Weights of a small GPT-style language model, trained from scratch on English Wikipedia: RMSNorm before each block.
Each number is 500 + 50 x the weight over its row's rms, rounded and kept within 0 to 999. Layers, rows and columns count from 0. Numbers have three digits each. The size before them is the row's rms in percent of the matrix's.

# up: layer 10 MLP up, 448x160, rms 0.181, rows 177-190, columns 0-159
# down: layer 10 MLP down (transposed), 448x160, rms 0.0637, rows 177-189, columns 0-159
# gate: layer 10 MLP gate, 448x160, rms 0.189, rows 178-190, columns 0-159
up177 109:461539456503526504376630468428580431510536462510465521485526519538508461550592456432582472533528493506487510593423524492475489472495531496507500477523512594453540497480464458472488476511484562457508551441507480500543516570541455484569572527480478416500552628559572563435465447446533620512562485448541572484430460541404445362520470510360526447505558515542534466484472543482499485545461450552571547516495487522550533524413409537493540454379560549459536479487399499486510511528553459
down177 113:506480495451508491501581520561428504470565445514466483518503407536490464482518489508423505491545457466515473506547494551583514474542500575434527457500563428495436530511523405449443511472485519510499642511521525503526403495570582415507430527594413538473425657508543514534529523520494457592572462534522473564497461491405561463530562497481533493388536546577412576452434484537483612524489545546461466395458540495548563520455561528448496526450433556509488394521466471481503445481488398
gate178 094:453511573516399548514459575501409544492482446421571587569423561453446543532503496525461481482456506557528526544506482465435411471429510549485525467513410580558522560592615406488497509499460494449524466523576560531572474504460427561497480615489498558475459563446462527495541564515526494455405525482457535453601504431483533475450440593504502566543506435545532502487545539504483527432537606431549561492484469530596536525506469503446560531538523532503394514613474464508389477508531513
up178 101:440443457468531424528466521528521586550480497509543499535583546446573581516432412521449343554587493445555502528531492491524511464537426518431522530453438619498521424534544535509609552556502509458406470575544514560500413477519474467556488482508516471540428562511418497557519508506429523539506489523473478490495437566538469541541439585523390533545554582518508632435511544477491548537574538433547497455517472526589501469475517517404513496500405460480452512510592419515565511522468466
down178 091:521552566487561526491499569447476420468467473568542512564453552483489569533535490470503421453598542589601584629404551493446460469516539440553663559448519392484544539481500515516506502504484586557515424524528518459516510509548546585466536540471550466440482438491479451375552588542522536412465518515531537518561559485654574574480535474508448552503522531480407487481484538467496528503544498497515438538520542469577457558510566474544479541484473519473456506551523476534505546483522403
gate179 091:511465465457408544508527548492390388534479468499521511490505498502585486523443533369443492498450502482516481394510517520394495478522412442465496411507398478504441591459412537531489452468535615511650457459465534535396513505502434628572483486567492546525516540483499453505434464526517496479508558520489476516492453479496541523429602424526531450545515460542498351479550502420497459488509527525383463550525529570573434478429462443492431508537509539469476519488532519448533507529520492
up179 095:519464525563470465601552443478526556497537458500428535510534535536478548486480566427508554537508474502472449487501411542522483498499509515433447518453476596541600528543463624516494509551538413499541337477452502425496564470614468600513466450413467516534570517522535507454507481461556494540582551449484521551398617451585386479476484493538520482508398457505521466516453469451471568492562467534596516539579452422553407394446511512487483432485452531479483564476487511446492486491491544
down179 101:581461583485495516502516491549537460466480538545441535507537581436471578513578486434479525531505405616429542394523469556549558520563509447586495535551512590547521487439557571540565465523430470437487563487444513462507501540574440449471539464542511424535569509442443469454460551549626506458468505508515438556466458606582540454400483435516488532429473563560482459505559510507513477515469511486497454585524491446539532509520496494475479430600577536444413449379542527439412524485527474
gate180 112:572564494509416488521499559485440558527473476418565465465449393492538577563474442506469432413416491510569490446445390499435503439481518461558527495537483579478489381416504437481471470547497462513471519573517553489552520507546405454505436570601456514539516418503447427505515634499441645460497457526439503494463500509392517551580452536507468558483596494466523546522518484469426477511568468518542484569545492540484492446510510494531490451457462500469508537569552478398492489433546599
up180 096:475591505522500507435473479545515507511525519567514539563472454527481441488660500474460550506534501404467492549448589564482577529509490628506506499667488584550453448498455512546446467507510500458565556594537413449485498548498542499586562437448517458557535596556512549502499504537483546515492465518534476512468507541435464569505429497465494520494580456586470512499456532529502457528402387534456472457488529484457461553425539393468492512570406502445494574576444454477486421588447480
down180 106:601542442494487566480473558477507495545546385495543600611400460561417412378482501553524569437572457489526502562579596506494547539583524585466468431541494479540559489506453583561467493439533463524483472530451499447479521485471506527450636528538524466496477557539478503577447563530532475557464478498491463449497465488552477409547582593488553441468513528570469470493574500504575474570466428549486488517488506480537475572500503550551470468462503412516432466476397554523593526542524553
gate181 092:441546428503488504546561453544479586442512464459603527481477445553449524474502446457489377556470478472428527505501442435543508508483495472479533371525498526457460462459557570540429523548586506421556499499521502522522556438555461601460456569501431543371539417450510527488528444530465485458572496455471519443512479428392477521632491523444557545579457588588485490587509466540451541458499396482438494495429532405525538533578484513526483566461541471502545543498497478525467455570584484
up181 084:414571573475513507471489511435553516488444523579505544481483515453436381461532410531513470541363478480503485415555457472501438537425491476501465497481526551466503579484540631521504483505479480541523493516474474460538548577512521520570567570661488551555512483566418525489474530584538495464417503494513497406421522559452427536514528526433514435479540519604489402479473551548491563485537570502421481523493528500634508487539450514511457493516446587420505502394539596473516555494491534
down181 090:500593490524507506523537514492428571501462448514465450521565482514499422542484623489537587502545493534528513489491398509517516532440562488501487436560446542491441490476484446491582515466477422527474630437473497533571480501409553555472545545427444490540514568518494537495490536547443558473386465492501539532484593475486477455487530546525602487435577542460551490449569528530393534490574624445469531506516501546461480463459452521579484459494534560378403404424487585540569570444567550
gate182 111:406490429470505451434533528440535519442526471481531619450472462548538483425526480564554464492492517507470495492499427474439529474422455423447486511431518502580500521480512435499508649481567498535532529479484453527530553473553464521539523530480617523456504482527549573514451528552446434434497552480502550479424522442523495491532544464484510470546479403513503550431511392666623359476596478613523458505511466480540467521480525547534466541514555499476439521410390497471520551478515418
up182 111:570543366476409482468444498524587448478554527540587516445443467484477485516529513424512498502435582484487481531455457543564466474504472472511492566468533522569625425467490493467534392501448587533478556412492457479487552437527464529518515488492538513428536440558510416520447501479401425572498515548557447561471593469477608508550522532529461640541493454549484530479538503574449612525457525551504583469494509578424518487471617518498477488491426532495525443556525526485592535567510567
down182 112:459444534480556492443457433508460504413444505424494393408543516508522542480491463512515488493579474511550445524546498598466421468450514555542449553528429604513497486528490536496535526423392555420501466542467488521509548512503515469446503488390480427515559524466383563356505494453467452584452462491373469588528472502469546465513500543553530563481529491477550593430523510411541556477380565588403480507568507440450548448548515494509549526516474521444548493561527465451521571461494513
gate183 109:442421482479507485541437391517519564490444514519416488493470531446403500558499479463469385534453532566465515453381480522475466467449513524437527426440477553545536478564456467549527505479531525507509369416502461609464449423437462447488437523620459557473598535451505491498543542396506469539507560433485536501598470502520506456530525547481512554557480592512592500573435529620537494511411497531534516471469457532504499476549557440531535552460455512557543494460454532471429594585453471
up183 111:460495465517476452515505566588480476424489471420532479426368489457565551497504454529387548462527473475529499619528609521462529451413516499522476509506460526516509563492549537505532501484521447499568509379510531432586545575526529544558445514414507442533474408472488521577484419522494502475513457492411452445490608514485350507556456516484472451355481461557416524508528511478482576516514460524493556586525459441530546493378481471474489422522519473409547527522517450501466553483450463
down183 117:477505451436497438528487483554525416469427614496601538463424556461449462478479512507485428542463543472601432485489520543579548551566609492513515501388411501527547533484453381457557560507520547513524417378566464524507460485474548408487441377423455472415496559490460483482482571512583456481435543556519606456469476597510531528480576527485553555524538491525483423526577575491500438432479541500615572460493518544489564510535501480488494514474524565519510531503489545474562510507504481
gate184 094:471589543440444478473438528437524492447426489410545520428463449473505482489515474474465436401529514588460533448446644488565530459469478453572475495537548415478461534525494517401533493465513427459550441549499390444485479464561492533532484558529427514533498403461430536535391519495519542492511547533496502531495515561451529554524520518482444499497503394459605552511516582501437526598470576455584491536437598514435457475527501517434497493495544466559420487602445502433509371476463451
up184 084:411518449554522436518561511547482474538507465437478526458392487477441425458485514444515475427541432548482505500483583444579554550481523425462471539529551440456374529496579545492500508494469532543508508582532514499426517550564602480529531505513551606484528403479545574513439491486500530448429503613499503499612541530471483540425504531449497484438534414408492465470535493461372437514529484430466515443429524447393488518418488579520420436520539462535510426564501580462544415465475489
down184 106:489472411593512481459502428493517484504478528458508473633523555503479439454515545477538426450488457488551530488490552465514474483441508560481467551596611402449522509519453501483417438564517556529553463486574496466438508475539586482442611495541450425519419497486588459410448335478528543522496488410573599466466501516526460509516515517469435500573499540393470411418518566468533435490552446500552510523517531492463529481493529451601481582567435429530529539481511564492555457524454453
gate185 106:600479567505500578568514535487476522510399552507491496446518514427501519536575556509504469499425460504414434501563464619577448476565605537509496342538550569489479502510448479501535434470499538521525507463461559498583528519545575516503524496641452553501496532549501487543449527481517488535528585485413504507419546493443472574465573560469467583529388609476504554506447520425486520572538454507469535367498458550504561535477411512477487575483549516463465424474553507481567523437492483
up185 106:513501556473481543557550425466473500538496560444437528423477476512442532564517491522562449524518532459526553476508530464442516499645500449519527548541583446445569543426498519466404511575456468419433564504544427545432448533412412502552518530450527408463450533567469544420522472479514515566446500412382511541533497487505408563531491508435482484485475540549503495486459423548440448468452596566464533472557505459545570423526525475482480394453498401469431540440456419381551466513494485
down185 108:526414460536440521442495504544473451443434480530482547518522504431501454461537438402492509608531543470353505531495502594510488438546532552476443522541481566433576502400471519508485410518549473423492606507454430480466507522514532616508504468469448592515557502541489487493449470449494557532368507465468538505499498480524527574470505545456516546575425558579515475558417368394495424520491485502455539430541469572506526493534445492483501539460562403560515585495527566422513422512485513
gate186 096:597571540468521637484598468516493542414509504467558528525516433525460504463458576480470477491502492599451547519529500457442600472474463465480410574409583550525566545400499445439471500415484590455569513400498460501393482470487530442470580471533538523612436533477480499506506474455494431377496565501523464511411531458471580512511479475532502576489491502534569517496480434497462538498512475460487482540493503440476516468498522503581541470447488539493425486355622432487528475577510506
up186 103:488450567495495456538494538517471450445522406434501470499500451436504518509523527503494465570461440508505520483539518457508453502584535478493535515491369537546519468517498458410575576449478475542443447469513517484517482428493467530495365485484508430486428460548527481410548519458507530519536531467416384488596481521536464501428483483447390543389483504457516448550511582446459433526557484431606541559446467526494556556583506577474607470593590477555498628505511411518576531424455528
down186 088:453479495462508399507426445439483574523542541559505513477501464515376568494456549457490517578439555424479458548489564563560496540417486529481533366375527488541436465546465500397549401542528473517447480550453518412516531523539489500508489456477480497572583539527535487479456523633556512495427542498530586491592459532502500501485484512481583508531537537494479570475441339523536407497509543477413546519507496511506552521518538483452518546517471558505510483496472521475407559414482634
gate187 096:475568571476545486570482533501531523496419489442421490481545463577541506642612471562514491520474592454471558534503560475512514484522626446559516536486559463516463504437412589509483503460536477449405539441566527495587461577485473540457490513528488421487528431561601523465414557477531535501516581546485470451541483501467491546449458434479421471413482477474494420400545521484477523499497521522543502543574550499381558514404522449513567409492449560555514468456481483523500460381505430
up187 100:514511468450549538482455555464468571536568520516356532418430484573467544475586495453490441432506484550525491500421483499452516508550523452523505491462504566458449495603502592508500474542480503590500516461488513588558524438482440400502472476475382461476366571523422462512555513542443519454491539517504413512436523467507478476619529522563535513511460549445539358577453572515477511498582540548456507509469401480495467420498465611486462485465516434486515548543599407528545484501495449
down187 101:529493438420464471435401371562545595556507460423433437512482455441557606452533551425549520449486529434431480462468581479426534503512497480450498499544471546513393515572523470499467512519527533590526530435485518597531481440522606502508521423474499509487470554522572504493531456514450542534522462580513447512468434485492499471575432495521483520644535547463509533455460543468483549444437504470464543453518525504412568399501543619467527576565540544486511442600523537490501462535540590
gate188 103:458599508366524518502506438513469465516483490495537506487464465425503554450495454393535566572445552564536512496473516465419514480484541530559592512555534469523423531456610508548474580433552550502566552487385530493468505511557540521456454565568551512466459589492413511566523418464478471448512461398558493554544530513539477514573531553459495387508470430532497496428460418408461450463546460508441446531576417472493500476476525527475560475499493474449476503460498439532403484383546616
up188 105:558648443513414471476515542488517460510564422515581527521430465404508529496469441514535543486534491527476475542575471431469569447432586486508408475576514579432547484499426514461495542425464527549576488579478477530513436599519496560445570535532496462450482524488461476514514431534433549502550607518491529534429508472524591553469478552575595419484455575499579546446472584531426424556476582561502526505404485490427537509462493474486533487529558523566483521508483566519573408516430541
down188 099:507516517509511549448442522500410571542534534442480483471417563461545507570458419482486575467449481493522508642521475431442548548410562536512486544493447521530414491509489363467484471380526505453456596553516558525512582506452496445578514544568523543465542530522400489578525485417439508525530534456479489554484461567463587483567476478499459513546567566455458529584502500584523503460458508455502411407521435517528503463559458509491512396457480533544619517521572480421488414480507579
gate189 099:451528561492496486487507468549433465554546460538436508478516486539583496463564472496518493568481463530526514517480506492493426606462580546551522534580426456601536539516478489460457413562516555432521482525452478496512480508536549528564546496428455527543534529593472483405461448455537448477451570617551393557502539543433440434550531453561496476506515464459561429541460432558595521498547444571530507550478389422545516569429555543510431421589494510556496478402480489389554559439517428
up189 104:458600539520555509530473506469533551531556567559502497601562474494530512410504536451476575462453518462416524543455497554503446478430513413616513470486460507522485443471464451510582538459546494414455524544500508525584526508448511539500513430486539494599489567554505492487546497420484455509447418497499487580464459485598467409451514584643523506448396453455480455448434580447568400529566540511374497521521455465396519433487549495430468508519563548534490531533504456444579467501446543
down189 095:544536518527516546498453488467389447477407527476550494545531556463512462536500418499466557468481492547470499538521503502570539454535507559482470489514497483453576479491501563461463431416639572609519496481550518444461526435543419471529527517461548570520516508492431467660599626557516488555523521479493586415365561479508525492547456535485546491506467478601503479485536522518479531435487453536454478433459455494582505449432411375507468569526463472488557487396539458573491489538508432
gate190 093:534520482526475428384506545537472398411593610470555415457587518423510472555478454416447470506564567446556486529441503499445477501547483524404464507491450591484498447520446540536476468370575468504508503449427530555498454537367488433532502501525436518567567397553520505536481504510586539570528527453569547430542441428481532520516524492573576502448485515547483568492519459516538386476476487528445402496545487531433566425494499434460520517535536569450525502510510518463552497479429524
up190 092:435462518486545489361576469550519459482476585571517390501610584515440470525500505483397501554452487465489481495537449593560489472561425499473526497484546537554520472529462530547439504552461551485504581543584473483527578524503559495588478552455491501588537544521620495516499579574471425507467527404503486446524493495442536517433555441500591558554483513565546473491475395485460477516471494567510552459346530470460607590444471481504472515470523482486511491508433434459523569493416539